{
  "d_model": 160,
  "norm_eps": 1e-05,
  "qk_norm": false,
  "bias": "none",
  "init_std_up": 0.0454,
  "optimizer": "muon_variant",
  "beta1": 0.93,
  "grad_clip": 0.5,
  "decay_fraction": 1.0
}
Each number is 128 + 24 x the weight over the matrix's rms, rounded and kept within 0 to 255. Layers, rows and columns count from 0. Numbers have three digits each.

# gate: layer 4 MLP gate, 448x160, rms 0.2, rows 97-143, columns 80-119
# up: layer 4 MLP up, 448x160, rms 0.207, rows 97-143, columns 80-119
# down: layer 4 MLP down (transposed), 448x160, rms 0.114, rows 97-142, columns 80-119
gate97:105094105122123149129150118136164130123112132166122183140128123131139132082170138178162153128128156137062103096155131115
up97:101156133131130127103146122137107104102109066114187137118093154148103136148108136114117103124092148126106130119117127096
down97:118163142127110099155115114147158181131102151104110092114113148088111156134098136181122146114144095109163068108144135127
gate98:152139150178124134125138146128161134131145126048138133153156116109099127123151154156105116149114126142149150160125093136
up98:105077156133071137118142127109104138128137110110134134112145130127146151110081127113186144116143127151131142116130113081
down98:115158108155146127124126119134120128130097140117105118179111126143136152089167144085113071069126149118126101137134118138
gate99:104139094128112095114135121150162125096091092133122151153107150180103148099135099164116153119164094132142122158115112179
up99:130107112125108170114188163104121150111137114103092121143197107102152139089125115146168120126113132108091105117104165131
down99:090111111133095097147123106160152117091117090131114166117135127147129105090103145098085164153174144140117110091088111124
gate100:103137126127098136119114174138095100156099124122152161133107112156118137152134135087106131101149143133153102194177152171
up100:088112153170132134132153141140096122139114124166082176143121139145116133138113118144187106126141098115175141129150141139
down100:146109129081110135133140119123099110116104134118112136093097103121169115167144134181113136115131145148119136136079115122
gate101:108098114141171131162136130150080090111132124094136153116120104161122137129143108099107141169126140118140146153095117154
up101:157128129076156150124116111124104104136060113157148116170159137114153142132122139144122095161105142111089081174130111128
down101:095113083127115142123085117176120125129137132126120112114116161054128144086129087140146141127169154112119161139147199135
gate102:140092097135096149094122130101107149089132218155099180108122157145140125113154146182133119134156159134134126169114113135
up102:159107134112128102120123143157178110131126131151124087112179180138183110115107162156131126123144113115151144126114111146
down102:106103123143159115122100137087129137153120107156137198145130070146137113163131074096148113123144113124110151140136097099
gate103:080135139156115113126109164104159119103167123173117152119076135113157130148127116104144112130087106136119144101120095107
up103:147129169085180126137100118132121124131124142106196108083156131138112123100099125138165144090130128073126142121135116111
down103:091177135091152114074122181092104156161144131125152133120132145102128120143122071090112143159116165121114118179089126141
gate104:138092132195082116099068171122138145101159088089150093154142124178099111128167107149116156114182133099137109163124118158
up104:135148134116151145117135092099134106125130166127150104138102126058133100077117138119119117131086136093101123136134107120
down104:199132080187107123107125135114099137103127103107146139133123084120155118143126125150112146119127128084133110117147122164
gate105:171073121114103089151122162124137125158107136158107117102128124170112102126086178105124107164112155169148080137121099134
up105:156163139136111164124126076132136121117167097133133114115097135125071110125162140162105138116146076159138169191063120060
down105:120148156141106153120112123110176136144170080082149135152152109084119130115099110141121131088115144159121124109147106151
gate106:148120178129143086123125153154159126127136083176141120143121109132119134158138137136137120126114078152123081144153136123
up106:130163128106098134142096109105122147128133127141130130091112133116114121123151162109106140140154062080138110137104141152
down106:156093135137131060145097130129117136159162089120155176131097147135136117104112112142101157129087168141151139156154134132
gate107:103119142132121117128103199095054117131135152171145154111106108113107100110143077109152104108199093109114123129151122125
up107:122147132109123104159143081149146127086107139097109105102090093101090138095117110158149100113154171153114132082128178115
down107:115148127077132135122144114128124117184129124150132118116149119091119116132117131154105096139090100136156134160110103110
gate108:155135136121118079131127134152088111138125070140102148151072121136135084141176108076122100134163139131117105107168139107
up108:149119138142064127130136139147154099123115080141127134139131125122081116142125098144139134137128161160130109091127127126
down108:137136118077129101159118115149118046131144146137150172152149147142170133108134156105139125110093110145145147112104146133
gate109:141102119169144124128123142131110131148132138139158098124089147098098147141132122086123113133084118103150177095104072139
up109:132135127143151150109150151099128117109146133090089143125162138134177111137149155194136170151114102154156093168131140110
down109:146105107080148155159155085164098191119151109140119123145129155100085156159157106142137094133130120140114169123142125139
gate110:133133099133156122149112130126081134097139106105101083155069135083105135108151141143127115134166165121136136102110178173
up110:144157114149110090079133125122145111152129127120128116116132124085142155104123116122169146099128164107134101132076104126
down110:115103117116151110092133117158123149149104118130140151168074107132111167163087137070146131093132114124163137102113128097
gate111:117124093128124116113136130148121119084126111158108113118155148148181166121128144120121152171111130096098132119117091134
up111:145091105182121159113101095107118136130130116073151160141144115122107119141097175119126131190123091096091116135113114136
down111:140136134197137154137150148131133105199100151131112181157143098085146134158195113139116125163107160161145117142145164157
gate112:086158150149152101146136155164098148127107104176139121166120157107107160101105113128116114110141136091159118144138095152
up112:190140088163119125140180108098135156177129130116111124129146125074133129132165176125114115166081114095134123154146155158
down112:095097163122130102135108138128127093145114139097095125118097100110107123148136085148180092146151149170196141086082114129
gate113:110091131189140096126104170142116132123131143084066104135109110113155132137170106123127122104120169109135118158124147152
up113:143113129157120131172110102129093172114101133163128108149105121158141101116136106097106144143131118074131098146145138125
down113:117129158126181095170128094113135087158085106111069090105100121117111182141100127127130136110168144110121152097142120166
gate114:127123118163180096107181133173116127115146166100111093147149149123127121095104105131123145122134187108144118122113141131
up114:176103141091156103130139143143136131105136142114119146119105108085092088126131136147127149112087133101137152126165084122
down114:106147107105131151130120110114165107158155114126111158080108129147129121107116141120113134166080145113128117142119144156
gate115:113141105118143118114088143133123108127184125146140118120149095132103105170151139169138150081100138154118105150137122148
up115:103142070157135135105152134132129137165161140161119081114131148173092104125148139133113129146079106156136152141125132086
down115:120087161130130136137088110150138130118129137118128104124120141107110114149157159093147084161114104083141119098104112124
gate116:113118115180170129120095124114115138115098150145145119167154110093112115101137130184107127136141130130120136145138125137
up116:116113143088133115097096159088121104130131118139103125124139137144126149097111161151143140149115102149101131112103133193
down116:099122110167134124122106143157106172145134142160174129140076147128138129123101086106136108169121124134105091122121116120
gate117:165141177102077147123176100115133060143146093143098132163105113124131146102122106117138115100147153160154127111158096158
up117:123169106131115103134147139123101143134128144099127112124100110185119092084139160167122126101098129124085090161127146124
down117:136134183147120127107120111129141103129131091105155135165152116108158144121162106095097140153117134149119133111099124116
gate118:074142160114146126144148121105156142142174174080123150107079125134165135145138065120109126128127104167158136168108124114
up118:115140139123133119128173109132130088134137164136082154102100111120140143146112133101091095108120122183116137145108125093
down118:121116143130149128124120146139129112098086120101092116123108127134091143078089119126119108096125144136157118105153199134
gate119:155154126104082131119170142173078140130075110145133127142129135152135123103118134103135102086149180118092132063109147146
up119:099160125116133132114105094177088175163093092122170082138132118129143152125176115171142150119099109146150114101156149093
down119:171142158125084158122079117117178105144132114099112180168115162157111080140102079138101124135075124139092160137120091105
gate120:092135107114064148098102137140089180135131132138122090181141139078172086132101097119131123126088083107142107122134114118
up120:141129111107146146109097114108115164121105144155127116129086161102135120139142116137090137139131109146091108183121096066
down120:151115110125082122153090107119157141170096126120140116090121153163131165138109135127130116108054150146090141116143151098
gate121:146104154183148164112121070111152090108100128099120165148137144119103101124103149129146095106138135133124133109144182139
up121:098114129095153153180137108160146124144124135127112120154121153090100132179111139166145103076119084131145128131139106142
down121:121115105134079079127150125128112066149163114190141115132111127123108118169148142145146116150120103142163158147107142138
gate122:115129153148144105124160138126154104143119097126096056136101144147172124125126122131167110138132157119165099182125172103
up122:149093135153119120133157107140075132141113120154197122118133123156154123135136064132167127129118110095159128082121108128
down122:122122158100149113105106118069111127129121117142156136128084161158125137153103076146132120157158157108134087136082165113
gate123:148130076108164142112137106145154149137149123169138135139152136113098132136124095106158134108137135081158129111111138112
up123:129152090128133131104106117094164101071148146108148109143103106163103120096136135164103110134135137138115122126142116127
down123:164116105102117130102158117092131105140145133159162113140113113067171154144122146084158112146117149086115151099102194100
gate124:118130138108129103131121059134102104081122141182189139161135128126128108128091081132139188111088135125110098103106123086
up124:153128144151099124176119117117132126114096128159145118091149137158126171113148101139086098136121151125088144153097095143
down124:154131104150139130090127084134152166133150151124088125087084110131102115095113087138112150147158086090109071173141136107
gate125:088136109085116119166113098184096095123167139146164112129126136111104119141078122152108084115117117125136126137118139106
up125:115154111072137145142115052138137119104179155141129129146154110120119143152114140133150142108113108183158119121122122120
down125:151112161126162105133159164082126146141126140124149157066138092132149137155117115151137120139160135083130130158114158144
gate126:094145090133125113134081157143142117119147108112140125053090135113114145105155134157089144138161140155169118149142096175
up126:107187114125123116116086120143161149168146109121172129119144145125139138094137169157139120131130134158151110175124143194
down126:110083144101121122144089120144157160147143122114147146173150080114119143172181103150126140139166106121093124167121139123
gate127:160086132161145156155106153145155164110142145125094121142163150146143106112107104121089127138122125164109147150119106184
up127:097145114089105140098151168105137127111136096119172124129153101141131109086156148141133128106099163095153128151163158100
down127:121120148131138117135082154126090131107132077095143158138085115118139136123111117107109108136144140102089105165170122158
gate128:124119107124161119121069165139099121158151182114185170134109099136145090126102133199112169113092143108138125109132100139
up128:131137132135117121167131107157148129151144080145094091106122144092139117089127149105136081123105131144113132135132138138
down128:133111102159098121122102117143107129131106151161080130165090161155122130119110128116110142153094147102136094127130116107
gate129:105126089139113138111132094124166176134111156137114151173109156105178082118154112148120141170090112166126145134091114152
up129:105139117149145142131153123136175099121103058117110105149128157121127115137145150177156121133131155130149111150124138111
down129:121114143139129124114114143107104103149166148088112109124115130130086183110106130101168155094184114116117124113130157160
gate130:144159144113122152137091114104102096115145176121158100100151136141126125150092123152121124137148145148108127140123113129
up130:166084132111091127145119139111073055107140121123169118158091109154106153156138083158073185091107109155171138136158102108
down130:148084183119135147146202210109110122137117155123091157099136107132129122171145127139085115093182137126116128131139136151
gate131:126152103123148128143101145158112144135135141124087104116155137135119140154120123121149139152111116151136121113167142090
up131:103110122126100120155114136148139134109137140148116126133183118123113152151125146125123138033119135116123142123187134146
down131:157096117126157123155113151136123107125123131146133136105104124142106145168129122159135129142077146137118163129085115111
gate132:126144191157142123133186107099155108113079132127132101160127101141141119157091128073122103153179138110135093118099125132
up132:112095152152098096107142138080137111165111091109142152156142121202117122119106135136155114150186120107111162130096130130
down132:089157122088153127130136121154111136140171187134102159130133134129137135150173128099094140127114120130109147092163148120
gate133:107079136132128099153107123176080128130150121116093134134124126127135144120142149153100119150152118116118145083072146127
up133:130095144146157093141125112186155168137126128142126116085089106122152124143128180126107162112102106143127122144164170144
down133:111139151120162112130142122171132100119101102099120134124113127126160147167135119164140136115179131118107140158119172135
gate134:141093136122100107102071126114118161148141112167143142129098097067146121129129091106120124153116143130123149126094119174
up134:104162152101124152111114131096178093117099129168091104117129101093100152168147135151132139128118121142132111129140130099
down134:111159103103120132128085148119103128116106159133155112132131134129133135183138088138134105076097163137113110133151159144
gate135:088118148125155112129150136113088126174110143118160120119122153125110114106087090110106129119193153162121138152141114101
up135:138126151119164148125165105101099103156143125115125061091131093129097114156146100098099137098113128138130148132110149143
down135:144098168128146118112113104115166164122153161160165128116115103142126158117103107135153141159131154133169127122124161087
gate136:122130144225136127112097160154110131122135122157144187141140097157143109090138079111118119116130105104164103160151161152
up136:135150130162159170070118136134128171121097118120168173147143110158138152119063144166100113172153120188172123114135182131
down136:139188123155102166102103131152162120123106152083152148108125090132135133140117113170130082139150097144155104121135128137
gate137:172143113151102088156110129103128120132177144126138139114120109098144156059123120112136126098118126153126110148122093143
up137:106069128107110165122157105097073131182160124123133156137126129137157116123099158101104145138124111141101111110114138117
down137:127116077117146127084145129138116065157097100117077123108127117140105131133187075117126080139102166119150127118116166151
gate138:115156120166147089087165125078110127108134139131093101103141139116161118159152120102128102109100149137089157123114110165
up138:125133142140116113118105147122150117139153134139115131154113180156082130129116207123085146139127108144135124156097139088
down138:117088133143101131101127136120117156145117108121087143098156141128172140156109100102138150108113150116119114121188117122
gate139:135134150117119140148114132153151144140132085115085137125103133126124121072135129124104130145113189166119087143159090163
up139:126131155159164111135103137121159131121101103143119125112120123105136094095131148125102115148123135163105100130128088136
down139:111144127122134113110143060132110119124117126125126105129109156134152112158157108136154133121166120137148166123212127194
gate140:109147133104122142122158115136137110063128133138092150168135154142128136107119187122093091098138136119170103163100134126
up140:146131150141127132117121107135115151110166132175120087105108147138124131081112131156102130153168082142107087116140148142
down140:134114164173111093150100113171150136145127101079170159126081100148133116162165161136157115102117123148148128140090126112
gate141:207132157108112153167147086162115135120140128133146110147144095105115103156134110123122095176127117160159141114081113188
up141:165139132118106118093115156130155172099132102151121148130140121105171145120127075148161123144135103151163121125133157158
down141:123104155080155096103141112128145132155129123110093132136117146112134166117099122193137140109129135122097098131105170125
gate142:112150156155158180120143098121146118132124138112153096133083131098079119156113130091135109138094099127133140127092122111
up142:156126091108106086139081145060111102110147111137111157140109114122161110167148124150152136146144152085132092170104131156
down142:165156115129155153095138125165132137116123106105060114121146160108135095093103152090134137174124122102126129082121139085
gate143:123148130152138138113147133091181157099093147103156150137130103156123149130094090118123091132118120105130125170111175136
up143:124106091131137113105148146114106111114120135116064135129134155152126144116164086090123179141111094090104120140090136120